From a checkpoint of a small transformer trained on Wikipedia.
Training: a variant of Adam for these matrices, 12006 steps.
Each number is 500 + 50 x the weight over its row's rms, rounded and kept within 0 to 999. Layers, rows and columns count from 0. Numbers have three digits each. The size before them is the row's rms in percent of the matrix's.

# down: layer 5 MLP down (transposed), 256x96, rms 0.134, rows 18-86, columns 0-95
# up: layer 5 MLP up, 256x96, rms 0.12, rows 19-87, columns 0-95
down18 085:477461446590522468490377558596580573492516455492418458487416539494446532568494574455466549533525535498549466529412520476437538541504493433483500451540524513398439515539537478546476520535541561548499507498525523467487443551436433489503428451463463511471508543513569506434398444556473635592
up19 100:628505475472501428494450495444567488465591453449490419484456484538439492490451485486525538434493565443454433495543505457479550464459445555447454496488446417502555503502472553591398462429451514398476482475491490560437545567515501475554582513369483523527424536499521479459486529455417501382
down19 087:491408421527466505495487623487468511498517467538510531536470492499489541485554525455575520638491533444598595447549517466585455368513496541388493482487499463445503527496445529496531478520453500550483513486546523444552506512471646502445482518529488511445530535539471599480540460554510640462
up20 099:582515468460574518535525541428454470481476584550435508452461499506477590521416476482476534508573575544526432534515471509490468449544535505489537540510405360499532460490562566565406495461453489545462488529477501478532608539415439442575498560356462448470438458438530482486497465460442459471
down20 097:454520537404540491620531562421490532544471497476518529452467448363563463442506481505447474488438585466525554477429440585450494580527534518433536570429532504456514503503415563563494536528394535496517452397521463474545523479482488554466467524458415487545535421567545467489496463533578559464
up21 104:535492525527458477490539477502543494454495479459437527485511488580462556458396430433480518529532551418492497538557443437553546549571476514594586500497541606554543502562561494541436556536457432550511477513453528608480545668475579506577518537498539431435467530492461490468580569498542456516
down21 100:475424525508458496460535540505526505567483627447477497510547589517542532432482462529470530553433514554579446518571494509494504568500515451549468493506496464543469419483510578451537526430634436549564536572447503484464476445531469502374590467525481519525430560567411407542521468562582465511
up22 093:581452501538530460537488525480476472596562575575547443468557522516550573446456452511395559542479437571477436495416456562500419457524535529505587509513455430591504468427522568462476458518491556468435591500485456526575542518419503444514460416426491531555464486592423513503501413519468492508
down22 085:454569468455530587555557554402485505552413505494426546500474416457461536482489487521474443504542518479426491439427452507402474473475596589381517583514476523492467523542421587475504435475434484466484570527522544485608569494521452546438436524484500539457494491477496560483461395524488497589
up23 094:466567563451459571472426566454503492449469642480481454458392499534510406493510494412586380539436476483463511530517533554604484526485560495575530522557452532465512519546553536525422547447441501525535463492475490543500575501494506454590427553515506486587540441530504455459535483427429450466
down23 091:493449480515525464506497472579457544496592571497549489469612528444501493551564523461534559488553491562557493486452516506521479565384457482591491555512596446453462516422476484485443533455522530548436528365553478494444479513472625513451569491484437490407523549519575518445517502589552458577
up24 098:626574523599553400574541532544524505475511574517549543594576568573442555448529553539428517409534485561421517507521517551579532501520541493444518449579468545508534485536515451480420544454480440541420545492540517464436497514481507519595450500502461448520465547475414477537567503505502581446
down24 097:452450452468425471358477488519502478581482487478452506439409556474540472595577503451447521542448576575504571511534555478533501475404521481540457437407522509488451452494460505466480414463598655491522492543523483445513444462503508446503554539478501520486518561514553540459373533516528472465
up25 103:478513502465533530598492536491491399499552493538434496400400579429475476511456471443420523452525571485463464522558484429563517445476493520496548425484444486537569608456487431468465412520438437520509561550444483577561493534518474438623481543403496514455469533543403500510549479502488490582
down25 097:510481481519436490537457455498447486463607534486470517459589457538433489504508551500501474431419439522444583580545564521535470667495532557486528544451473574386492505479451423500461594486537529500505408595573520425490563482491510512537509472498527550452459573531443509452586555453500555520
up26 113:534527631518486498543522424522437438476479495473473549462497502534512537510453496473476416438534517533500546585494512581558600488610517466551501525506449560563623561534510479469547463541485417523543472495474557578462500634529468535490547536436499503497487468433422516556603507411441425531
down26 119:563427487530498490437475645411493514452587517517502506489463609456564502636487525411552552552443484513583526465461533391431517589431543476520471512481469458477490547493456447510513555526573530475444499495532533461522571504589567556515497471513461477507499443521458446420524535559470429557
up27 101:453536537517521495426562452454498437565516596527522491598404549638490527559487434406530525509525437422480520512490398503580486478455417462584542491550449528472523566503505498509492571498458533496593459418620442537489466485464496443414460508484536456513491437498469494442468462493442482563
down27 093:524374488541510448497514510521432531446466491464493533550470468441469460421470565463503564408394438486466508470525497486449407593449459475475483430427424451526536573461452499442508549498566543482477440513503546451478481379511605535553542561583559560519472521578506485494540558447534436435
up28 100:512626504502494457549493505389488379483555555466438493483521536552530576498470450441435455481421526540466579570453463393557458438512392514495522546485471436540523540468443435536553480531441554471498505389500491517456462491469460462512542479479549475486521487454426584517429500498435577599
down28 100:516474478498465536507503561382454449491506393535523444493497543449449524457511493506513437424575574461509441432471458510419495471480454379608443578541514596575568509579541504487455507542578450488525487419473468428450475502496499495566512540542516517503371511603513498522540537449453438472
up29 100:429567526530453398418598530576509477494524589529454510542560447484406541488420454568491537524447469457384511494473487516459519378515521561424485531564443603485525513451547467574407446501502479510573488509579534469515460604570511491502505514442552561521504515510517435520465547519440520511
down29 097:441538427483499523521346506508545514513494522485579565484522554465505385547523490522582534459466387528475407503512507409432485465538494493408380521472531492511431467474480509542492535501533569553569505450460441421547466462516489472469526417500491451476542554635474583532541519448529543466
up30 105:596460542497492517469492509432414478466470510499425530520438461550542541500426494502507429452516537526477533504479475539446537384511529522555429446557473538519526483492569564564525430571546504529552486472539516572360494544525528523543565625391505471534395515536382490484548503449511428439
down30 099:503494486567428452525493635549494565492551448483519523458561578520537515404517436475484530595459550512504555559493416476534506499513494524533520469461619519429452414528412576476589491497461510464476493468414507521551470472525518480424537504451550513580554652441441471538499450539471476563
up31 098:469478503533449581493568533531490488571554559381518428493542507487475427478470524495550452501452474497449487479439568456544501559494518444491528522492477487483512459524441482561558407457534453440467436476556446433483533590564613447519552544484545476484569459557402470415389507393398519534
down31 103:485531461501546543465539520444517474508490597489441482492520526589567546489576568560361566580508416546561423470450515438471470493511496576401447534445466473484468458581457520587497515471533509490476586590425466512570528483417433527477479543430512450532490605492510517502501477615486491503
up32 108:585521570522520449539514532502447406501492581462447493538540450597434473535474489499466535447562575547508525466477457515542600440518531516507556480593477544543601482501474501551496548615383456536463553587518468485384507537485494466501639569510499544514491474502463478543548531443525431442
down32 109:505564530548494461468482391505450552534532494501559562485545511554494534474461448501503400433488546526471469506493573415528566456490556537496518440549491496492561454414441546516452513496569501506517644408585536383465517574501525517498547542507593445577616459484442513473471448458435439529
up33 094:551558543568484405458539548409494449453555548474451550542455499504448507514453479426457513438534480538529528557591488469556445345535533460538507425528501515519508430501494441500496533459420541560564664527513448578513483515395491515509470611477471475473543533455500572498516504457483526556
down33 120:554537514501435453467528561519500454478495555473499375652559503457516456510451434508504513592574531434542513550518501416575524435566519504493522476502479472513434570463527424579453422579461472561496535502607383558470517503449506517580517522451433437489548468523499460450415471482526529528
up34 101:508502549558469514461497507530518475517568486492419475570526640477549541451442466473431511574481520531550406611577470456473474540519433488424541481614504482460558509423481521376577530499451430553478558535500514545467610449491499466424520476526496474553495443504523499486414502431411495447
down34 098:577485518536463568510476487507570464540413479453611422474556483492530529547537487471489526502473525571492509382490435453514441531504516470504572559515571548596465478487546493560455476571406481463604576533533578498518523483491561452478504561563512580404463557494496552449490395598552445464
up35 094:553463487533555490525536471446527548502471469555516428435404487502435548424486431499461392542553488547418410521450502581476443420538517524543539506466381430543569451426492560535486433528496517409543509539457417429473562529423553447525439456474470483454504491512543449545501524473445606482
down35 084:440524551435501444511467416388525517495433510380489546487567522420512467593483562436461563489583503473529565457449436557503380567494479517504506519438476493467440520504377554492563507498507566560473487482547527429568589454456552574505532520454511504493498499514531505567472420604486503541
up36 104:472505585515435527522543471485475447395518452547464519579537433510526461517465396558478425577454464536446463555452477392605475452508415527527518513455506490550533510444595396515544509512471462555552521532485537536456505541542514507461617561452518534494534448550531507465375494490413561442
down36 098:445531567549531433590448541580459494523426519507510455513505465428511493638458496459461531409501416552477452461519536519508571441493412473388492572436524462586507546504518482554431557481480544567496529470461486512533434518506465539601562444432519542453499531478541403498484514421402462525
up37 092:453398518509552554589487509427520392496504488524542529495548576475586587461374529537538473462474551559423442461576504581515540419475498521568529459476457523529428388472469479514545535499523499533541511509526412550468509465480502486571561543515489480433456474538475433536580521534416483616
down37 085:472492482573497540525541435599488496513520451464471556470505421564496502439512442466590615568429520456518575453427530522588523561530434466387434571522496423463474513491486479514504451524531478498478494467524543488519576492510446486513492530466358498502493625594463525514477513537541504366
up38 100:553558529559552561620491615454512474427454478514436481444520577573549540475547518467582515519510513513545507490440480561485551466566450546465538477462486454438598549533558500518457436504495559510541566588564441476484498564432540458505549584471470576522423448509523479480403411469416540494
down38 104:504508510436489516519509526469493473515437489583475496551538510387482505443576463598456474538497502613474517544466423452524463514617475494419427531557417558506546433541436524536458505488400496558586477564464558490596551515499446421490469457445512386426482572446467525555553536494538513485
up39 104:526478558485480509487499497478540449531517542518354472521506484587445526517406426544584534483406515510532361518587494473471536499458538460432512508583394468524453440359453445529501445563513434463512458492522547481439483558477476457496580459434480453460487408565524511501484477480481567459
down39 097:429425495564612487488578481433442464479452514504583540594547486559514462616408575427449504557494435578554497535515551495482461405424488448462421456460551562432503489485521523449489435560489561471523504530453418459481506504531511522484481541621513540463447500442486477509539489452549451569
up40 111:483437591510523485553481529487542460528502539505507515432433390492370478548471391463505378518559499575418478503550494485563576538511496513499508467574370504555618492482484526471439464522478576530513542514518510594461546582566510472546528464515450507531540563455431498509472555417531474501
down40 104:467486439444539583561427530473516487449564490414493453416431439490512487660489463461513530437560508560482465420488557528452525460575554532533449473546512486493460610503464479497444509501502445493371542448548546523433439549488539497544456496622504429480485495457556467451511493579569526465
up41 099:548535517624519535515524586556565416511534511463488556489478553485539493447459476489515468563416521577520486513494474488569657467512445488499496532534464555469516594525546562537516513575570539400503530522529499543523484543528498492592514545416460474515451379492467415517474493350485504458
down41 104:518462467424442484477530472460514542579487466515461593486462558504513570416471497465477539447502557581512467480499471398511469488504433520486571576471448594511411527515563467422626436528517381466589511538526458537417575477449425401422510469469515526504435538433478489487496553548491463478
up42 091:563486592523575419469521455528578459616452539480578503478522447622473526459518509461529528437565494531480502457496480485528545508565442467524504493569545465640426467446508487519561574483438483515545477368473497466497517564572467523492521519512444501486436434461449455455521530457448576391
down42 096:445450509528502503522518474470503572517524505496426487481538517506518461489592583531458504450469473421484487528500593542449542495498569489638461462467540571484363574533410531494536452429558444515543589424431478500531434527531440542453459495556563456465602491509521457473454488512572373541
up43 094:631504598552545527421535438421494500540458495569470389497532405434515489527535464534553415523507441495366442469516487571522497484636489509531482440512449499451448520454488478543493508455453532457483491548472524496494511532548522536487548478520507523569361427510537458472536596471434485470
down43 092:551502583505513535546523528499420508488509452371420527464488538467575514446495604538513550474475442547489413470470509522437507512534505393574534537486482537432439550476448397491487471542481470522527500525528515411487517601572517602477516443499504449446547497439506494508615524566605417561
up44 103:474563551479478622462506443547421400487558498482620525485548501506503493493402470553530518541443588375539509463473449526423516485552401522590482460480448508566537490502516457526499516490511510505481428455466512527537474489418576455522567596383496521522496486515466507445458509506386495423
down44 105:451393534518489564516472510459453490543548487548481545465458527499576535453585488531546485439503566494602543566494518531424443575505554473484422492586509527555453511470517498478510392490507399512482518333453626502473518465433476525614491580524505541439517528469535489499568494453551466495
up45 106:440589578471513554615554466511470387489514543493545456491371544460550497525454503491451590489449600538516493579550480507476476442529430486516543549565520503483513572499460522523523456521458493466555486468499474517569518454458456510558457513447531405576543455536541515436515444395456507356
down45 107:504522539543477445424445457588442502491526490501569528515531405453453427461588492472506449479544498446453559547575443581449558451492506457535400469444619559416515520524583462552544546431514564503521505500581582535412481580529472524620455538484463514493457446479498472496544532468550445477
up46 095:532439567453538520514474552512402450465543554538524445532448503503462495453602483496519530503550490490439503494439444512524600463636440439474517497640497535551509503489373518501450458474449595446414532503523554547477506583558554576541515483523542576483514527568476466498474443440597517495
down46 096:406558475542521490497522416489494511538455484529517544566495545536548477501549481565485524428564479628443505550425503537402501445475587578551510518446502560480442575516446580444566446468519507434541472590594465477527509548526484395457545501547464560470502557437568464415437418501506464537
up47 102:469615562554388449464535459540454518539461481570543448467483528500438537503452436502474415490543542423453541450512451500580572430539475446470545458575457468517475613481530501486485528519529433484489499470464375579547504591593525457506501548530435540492615513466541517428462535481461563503
down47 104:458464503576440574488539505490506451558520441414563460502524533484429550453542419460471457517455530424491510528476414470492471446561493467495462472559455520567527562463540460561557573544422387395520511540547410604504535467502521557523516607452480491503540447434412496433425521432529506551
up48 097:516543521517589539541526572520552454409499505469531491512445409478512459492526448425504552492548527397508472601561490459596515413520547456431542505569509546597500493449540461512406516543480419514520533597472413419546464532590538423535561540505507511500494543581427589476493431501494506469
down48 089:417574485654441436511426473464502491528558499449559437550555424517523596456591604431488529513575543495560490419510534538481469479584538505490483542532464480486551501498530443472442540502540451502495478454555546526511570549507570553526440389580523495492471414404520526568469484487519540502
up49 100:512555555465499508471593543429521479490466472589505494541524480405479548454364486519592538541484507483531469465458389429503439571514533525560572507575426474524510438485485434507528499581577514521505530529489545482525438514483569482543540609505442496561502413525422612442547445455530569527
down49 095:431454483452481509496515462481492486520514484518550481522411464534599499472579518468477513429564525472533525424514521397412415563453555516539424395469495466500491514564521498478483541563568472445509464606473528439533425486545356482457444520539522501470498484442487513399430411392462564514
up50 109:499470559455472528466548625442491458530537508497505516464393539610449564533482481495509474550549502552487464509541541443584550428565508473464493482625432458525543423458518508506447459463440505462497610543516512565422581520542488494480450574483457443548556556589416540489531586472552516437
down50 133:396640557470481548530429577514528436528524537441525570450530409528453480544528520499464474488486519501451446392539442450494481506505516557574557587529494503532549536556531525421480484570462459500493543436481567524390572435494491584526484549486362515440482471507466430497475533581470515491
up51 089:544493522499456472451590613492506446389514492510442452398491456480491520472511446409551509549555523501474481470482487491572494505550482464572548513482506535463548490536503464475401517522480454536446617463504499508494503533431593482617566538421534498513483579543378512431550528372472453445
down51 111:439592577497432459553568544460475447489540492507518415601528506627512522430468450481504504467486587461428451493509459529499546464492500458604556411446481512554584551543539525499482488409498562519473481465514460450465531450508499466482552561466444479472510507529468441419382616398503490478
up52 098:543511558545504458531521481476541377517473628487459480510464522453406470475440520495436476587504584518483576599436478499491551464505472578538495446477484430449525529520558509523552426491493537475479424483437478571630448528482537496467477457330506451550508480515524562517444492490525444424
down52 094:492494478648483478431447469431562482532573541511527564594488469461529543500548456507514526463564383443468504489519509519483496519586406545479468492440490516471416530528517504490605574427534403514555476641453483530490454562516509520564512397533506477437503445590507510448472550459522467523
up53 091:517559545501500544464508502457494472459558498433555421601546512468520457512509512519551491559596491444457478488429462560470471510493579423492427512509469455450542482481513545574587537396528528423558478560592503397485538464475541496468601561487478462559556380574497561471375532447488505507
down53 086:619501557486519516426508493519504503522395529488521506481442498507456535490484444588454514494478466505543528533509519501391469397574538482450517521490364483519584535466481529587498425550443426576559465525459498452553450457462463512497439563439446517438426617414416517502497507567533561467
up54 106:461612541503506458553494447510551472499499548446512541475415476586451436488420462423568521549487571495481477623547504540554520559544479546448580432498510506576531654519479482544424560507496397589498633540453475550496493539475429453469540534497472516487502479478474503419520519464506520539
down54 109:541543451540426549458483560445392529489484470503461443471561533471606485466451495555541544467499441527557562516599428481453482587544458459484518542513471556587401497501505556449489466522528460529445415571454590556515459502498503462365492516432531536548574560429525468527573489521516491593
up55 098:507435506440537435478519491451510508551592487603452464492485442463554543474488508417532479486417468485481331510534474533547516446603493422449539454566474408548523477499484502419469556513472438489593527460480516544479646468569469538477482495458479440527459528448449542408522525435491456475
down55 092:512518540464457512470498533526512537572499588513457480514529520481462458474410594436512535430494429514479512501411525541466479456450405470456477578498638562481526521500542500574479408427376525466559533463499472491511451502585545512488593537560533536474542475432402499548516493499419400581
up56 093:608509551504482520468493456535432404516514521512495453507489494461430501492517499412513480553533603536455438441494498533483463471559572504508556390472566515534484502454457571529470495517485495398460541471484467513437597535439562501544516469420485501453462433505542444327405466526476623492
down56 096:553544475478480460455530446518569591481501501544535507508419528521471591466542481476455413502468462485404465484515579464554429484530613546553560510580464539481397505505565487555523504495424534449491490466407482531529502477556445483485421575463367541559588479389551493470461481463452569486
up57 107:500617477406499447455516522544534353555603530546537456515489469529420475432444429496483487565538593553432500505496523594543542484545448580478587507532482554565547429518503529502535553514520500448552487584509551488525478475512573460592502506403462469509505415503486524514589546526495509435
down57 115:502495449516479460488467525523414448516395455540508552639472475582469581458472471507449497522478435542458495500410450472484484515538534561436548481527478453533478484424526555486494618578503452511553599459496590521529567419486503557559532494441552412521581571474502454552521524453574488403
up58 090:453480541478499592532593448461500484516484543556455418511449504549502494557502458476507520539431534523488485496475441532470506380497457522509501447573517481484492535469512494496441388521554462349513492472588492510554487548590436484558552452444381561566414462534529591566509584470532477414
down58 094:484467561550570507484462513454483473435498542499466440455527466533530560577447487549461501469506366552531508455592508568476377492471535440552554517495597589464533490450510538571470518599580551575490513479533510475424533536534357498580531418478535475481462503555568521478509417484512538458
up59 095:485528548543545490517557532439545499427472497469483432475542533496475486491524496443560496439507532489508383467622474387486513483465484534437587488527494452466624517530394496463500571536507484533484465522531399560514668445463494501489545574450547465547539505465455484426481483454421559578
down59 092:467359468462511442437540554474558520479558490566481495462508560510551566412426544434445448599502466590584475527538537485508517593497528489523443496441507517461477485512454441584454422524429486479551564525555481498573546482560498525414526524591451521583539578535464482487433418488523465561
up60 118:561553503504575481545494555466520467477535601588446514495516511434432546519497384493464510519382534462466531517592494432563519456526492541461482417606506450505562556479533536562433466492402489535449510580481471496461542532498573508583486483433442389487546463529547440525498593410487469511
down60 113:573548500471439494485474595480505532578534511587454450479450554563525556495518433522489445565598483532468505446608497469471391531516548518415473591442569470473480485459534404582561457463480456510588505508520498531516550462479485454530407493481535490581506450460589603594548490501498543458
up61 106:477537549497420410474594480496435488415544610497451422436517492516444580424472430463565405566499526448494453543481447493458453524476393482541436421493468538550509457555446528506558531535536452503463507429469549542535432583479448451513528504487407460551560460533466534424556573483509515448
down61 105:526501458333558564543483472549496513594394427507446463537449516479549487501489507475462493431454502493533452534428534540492464509491548523510445377415515541470510510530463549508487586503460446495525579498470518497522408500426491539533560461419490555544446507537376411564523537394527484476
up62 103:511493516467519459512613553468503464555552472413445502520486562431417529416588505525575440537526520550462458528449461395438593590568441472540507456496500531486530543553583478429504621612506547557529535527482495458562514591518572501527512570547433473533527484515492479476539551558449465483
down62 099:569465537473602526584428441541443624520493456491510520546599509545542536542508542559507561547482539509531553487557507396493401545561557512458515605562465539476433569530541518408466452482566527472519531433532539475523550457493492537485501549600469503407544461424590503526567515517458492490
up63 103:536510462571537521569560496436566429473542477483472353505513519568543602445447450434425485476495482542494440552541450410529519435510416513564430536596447469519561535503517463479562543442500493452558510552523445518554521473490429461490402594447510465552459505466507519550564563548416539499
down63 101:543538489518488539521468546422478554600614518538563492380446482456485498447513507500490504486527522460527481543409415454471466502552547407536498553497509488508605447486600585558467450531493548478467567384488392453527604496522583532552430525473527533463493551541526434453488472521505564453
up64 093:511572495451482509509491432499525562494522436440449557530515515530485464436422534504476521538432515544478535561373563497486514506509471513559508469443374516582486528477517529498540458582498346420550483484504435514598505511494575436534525495467443498528530448460506630485464601483383479464
down64 082:422447567479513553520513488502440587453445495421569452495440462533540415507552488524530553558544527516524537412411607531490484464487488559542520516423499519388484450564491468527481486499520627459464551448471465486425462390455473484426538583557510541432423554507559485496546525575518520437
up65 093:580583470413509461416504478465506487506511509487510560502586531590485608484554555459527472452473533571563458441622488491494457465542477472535485518496460423625508539485470478532465495429519462491523503496536537574423559535441484458424603498570485450557433590490451542464513476455433553407
down65 083:422424476493557484429515421485465569454476393439546500504443471486480393468464499467473497460486426581503540515592427524519515589421537545419466494380508475415513532508447479480541466460530511508599554420468495458430494513501482505508491524510467513530573517491491569506505404536601376493
up66 110:490555479453529473544539479457475447527520544508442475573538456439549543518458527544519470503461482504392534529486527473634525491501356560549442473516505490420547563510510538574557442431491483530536525479470440495523470476534519502574502475398434412625603461550466538487454583422466475425
down66 110:491493502518438483460509484503576514619474468482508482600582557537487445568380435599472501500510423497498436538539540511614476543467492484388452503466491510540547487390512555577537496506468567517439559512398431455542519490517551396551550480408509496495503553526527532452464579506521480454
up67 097:473518534537452443500472510501468525536475480522479512562445544537475406527455574582582431554571566504475450547541460468581480456465447472569550463533453463578528510430520588393598557485422516554541535505432469514442561501550420520547502506379465505461586451572448513465465543476587481469
down67 101:518414577528493549533432465487582471509441462489586501457556554513535556448477523474463524483389424591553454440576399507459428527515503521357456544472558571450571469499495480552469494525492596488583423526514499468529489399485426551460430533478505465615478490530478507508506509490489477455
up68 105:569556538394435405476567601516474418544505560486451502491468505482518524522491446469545507528542468475541473554631489498599501578517536537519459450549486449520479553549463413522445522577457519580571571564382492543462485542505493447556466512453488486605503473476398479451491506518563445519
down68 107:527498480538411539513434491517490475514536563518423429446490460439552390549486441495544498471455445471487573550507513604416538523546473482508580538561470487468529494478437513479454514453507541694502499535558515554544489575428499532483520515636528541460458496502542436517431500527532616489
up69 096:603558476532521540519488467461526483487575564471435429566511587440519493510505479492543478487467520562446543570487512489571458423550530366585481448511493403493412510473471567446571472567564490552482495435552372560489426501496540500465450411468460442446445463507525479502427436442479501540
down69 095:405366443517472460527488555456462481552548424533442588604613503578451481447535495488502490441464583599525556421455465533540537558400513473480443581547527590548485459501530506521495518468509488454578480472454569469472568497502506523466560542451473495404440495524521583483470478529535517475
up70 108:446490538417557500526581486400417420420496539496521471537512522649508471510432511461491489468542525465494467518452421579530600561524412409576525494496533522486531450453501489435415550610423449491475608456494458455503503485522435478465520554579466525571534514485452522532458506442501509470
down70 110:577443517509505473569417462557593496535527501613496575472476550457596538531540529488426482534425529544531468493519450493424497523499562615479573526477503533436460448426458461545487440517544516484475488543456427556570634481524446396478509489506510513463547615494508532466546428428548487468
up71 104:584505461585455500541525396409475529594497542507434461460461489579516556406497521449460437489510536475422532478514448485498573538622464401511543435509484478555483472555459449476496472554522530558503639502511491543513455581476499477543535512476416562578496393555519498489511565447459556493
down71 099:430463613521539629558517473535395526587425505433529508484548522484502544566525515545483594448477568446493448520456440426510481509466534449592508554539579491502496447495524496529510522522491538567512425484568524426499493529555500486506360579567479495522509448471455550456537537522479507368
up72 094:459516495507450500568457564560454401506489491498482496555432539483546402491562520455579401532460493523581551569456553484542457509531479524571557509555443521533571549496498464513391489531504515502463541455430403525626624525532538537567563507492520616533457503498437420445505531455505523525
down72 095:479417501465535520581451491541486568526423506472510482426509601465554502607502534512528547454492506554538397494497567479471447536492505466509446450494603587489387487471476497476536579430388540481448463488461554534522428463492453599455495403433495494474506516456475454503580583545603495522
up73 091:488521593544565540571478591444469413464561581457470514572490573538565573549465478498511528478525484523527531524514479608594601450563486475500525428524488399491577536432585531441499501505426474516541485534531405498479492529529482390531517461460560490460440452503447493457422576457432508527
down73 095:478547558502505535535541500412489398505545548472420508508508483512454484516500501505567468485556523480497504531551753534530499483486489477507490448479468524499538567452527486541521419475444470531526479560534438469556522540518546450500493466546694484572503545531418520509505542464426538505
up74 094:512488560440506399467515515503497517466679542533560460445516429499386484536535474508539384483489518482488487469544519504502589489538427456613447525488486534560476517579463475510453471504424496429459516498487540477599491610498521468483465460556473486484576450515380557548526571517438518509
down74 092:426596443440538564548405474409480507505445410522440446430477551525506374559532534521448474584513464545523539538429566466519525461433568554539473489379490533421521454588551537473507523516435533545498464475550492492530561448453448510482486478531479383478454432526510511509432553480526539542
up75 088:526511462499456487438516427565648486453609424532500499501408601576532532474416517438471630431462493499519421499553539472532523538517469506457552469535446537564608502514584514544480508459479426450522536586583470499480593491530486462546550481460498512462493498599484520469458461475476465516
down75 080:505424499539515511556424482488463527540389467492500589554486457486482474496621583451495410438527450514524480474487565538460448556448525499420362592458511491509471432482513424489471499548572442481541487502458625450539570482515471446507501508533552601504422504394508531514523416515473513484
up76 104:542534498520447479562487462452602445520568505366494593433513587560497524483496392481469462522469526460503495553495410385598570517517469507486480406649539450545501560481542460544534474527520538475465519514455474543500457567468579486547528461443484453462526449548464502566540577491542493530
down76 108:497484523502435497460538498448495547525479497500532426432450500547487506388621536460430538444546434539511578532458516459470529574520442544510501551507398474544518544513470562496585529477462435443542566615540545465483445446524648475561584487406481465454456484580489515516431512535465495562
up77 099:511508588549435559501513488485485490545491593459532568496454478504525457491419497518456491492525483433505529533446526444514476404495453382599470527553447492591460597526500511424505473555555459401599496480489549474490452536463619466506579435458501528551558388513553549549490514528430410482
down77 097:471468503481443543524471539529401637467460507484530470427542533525517533527586543480578508565498470499539549528599522505519546478479483558436376473487552489528516443605592495487547540449468582607507499488538480469462457432439594510496598483557560456468437526474459516456521469521550449404
up78 099:541507515482413468491457505442521436491514525439403537568493415496466487547502432446451478545493458496515465567528475462484525451478383519485478419566505509512530419465574473503487430524450502510558500527536417517405584495447575398410584562524515364532463540470447545492410503478434446473
down78 090:482510510558500574467566504402466502497480526466537551465461411492528480597457462495495520521505508546454384518488516458437499446445512470425477452513490595485533523431532413554430468503528507474582471604475495398478491455478394439452459442512509433413498459508593448458556560620532533555
up79 100:452479500467460523560566499527426489591533442555505460534417434546424513479433499466502543431553552531504385499573430500592547485577489498412533434576507508539559420532477479565403485469367507454555528574495493537547517540427518464511522558448528497560483480492524451443466501475552579570
down79 104:474581414422500584416483503472512511526588511531431475567472472598471504587495499462566559480564414495509526446572461549450428534535500508538542493552520538545495505495548438431451501540570535490553451538522395579564420512440452445394430467528459541523430566528565446468468503467471553505
up80 094:529454518484475473448542453496404447571492543438515422587503442503441542527459503525540538518463492451458489560467457563487426465455441474486434433484470499534488555494481440536468478507470400490537496451571378477476567401538517313544474487516464580606533499509456593491548535461502513503
down80 088:396384578532499485564434479404581499441456442500561513566548461491547478487454409542467477407456524530521503493436450463463441492486503561514487453552497388464481466515476558517420461503512579634459514540504534443565475460489451535561587550528595475520568528475539542527479468473535500443
up81 094:437538512550523362475568527530537435490528571629462490480526590430446489476481538480544453587529509472451547562497501600590450472456500541542529485485516445497545545551510419453482499562488423570521546467604414540514516521477420558540491523528435504505498414476542474579462499569435485553
down81 101:544453521416479517573476595529516551475475463476477455555491520575531527423498482373578476470508451515476568427501581439408467553429575429562456493525518482483415464477488508491453495531478535460433542545459579523505467363468576537492527405530517471543491560540530524500426551542463406454
up82 096:524576503452523507475500553535487485518616446493574541446571500485429522472454486509484474549491479603470399561557492548529607498497593505444484481472475449493554518489489531510561572572514475594493486593508462540435495499595616461567497479449510399460499465545458507473365543439485488556
down82 088:475505412468476557483516496497484553558549415515483624512571404472530545447473522538493476471537395491503521519531521551562595573562514461486502481416502426570494424525538510503440520457425556424424417453454509538542436454557472458591511489623505472442507547486518452574422470493519557527
up83 108:548526573476513521566565499508494471495539450502497411442543475486502468493454419466500556478528530543477458497597485425546539446465521426473460494647441470562507548450527452545498413489537460446497517501421446477471495544570612415457563439506491465428509542472443578493544600410475522607
down83 106:532484534492564577599514505437518552453538441606552431379597474536561464497487557524477461492573484459533484502461426491524445379480495518430406539519494435528603440483478540500656506456530513491429478528504540442457479517480540469396541521535478433485522484519463463556557488535496492517
up84 103:473462501468513517474553483491435411471597466529462420521467423518475472557390500529537481522447580548473519517482424425512518439549529473532546460488439540538520510461510539523503534528487401386466487459484426549463409494538562479594511481371493548532536423467467467356449564502428490501
down84 104:454464523509416510488576514466529516530408411504519484478497505507506497437498538541476441488499497486464494522390537489479494482464484520458380450438448480626386541458599545486480505518586492493482423546491530467491424483535593490505519572416385509577412509464417443483481496585485461420
up85 111:575500480570535459480478440506512416554552500463477569522486509524500480493412349440414458441487517508466369577485513563545560525537488496448536419531496491488538519502535538532541466597432478539446461542493493553391510548452476473486460508392504447556478434601528532532469498423427440482
down85 110:614502542573535495542534548565458601611450370496517532476517592488566549439500469512502500471496494532528404555492469560517436527530550515461511437624431499444508473535554477467497486465492480530508506476561597442521512427465446471429567472590474585452561451493483541499440429539481519530
up86 105:525491542525554423518553517461481394495536491393506507441475525553496472509437459415454503539481491493490605535498457417507467484507454466482462400555397491459513597508490438484532516643470498481445577429500457549572538457449479493505528518392446487596491543463461561512399494467570549531
down86 113:481514519556398492491514470505530529553472611527495476616518403485591517483511582464568526535571576504463518453634532574519523463461491454562533441532514556502521550600542473517488486504582460506569503411488458555500443474472503475536497569589553537372468448540584467515554502490537506518
up87 103:473491476612480543459513541537605518475597517562432453506545580507472647488522464488496477504548433477490480524539512378588480518519523539498502456496445508517538452470477529557488431473426492513454558567539426567522455523416561466578517585487460451487578531596499473505465600516527476584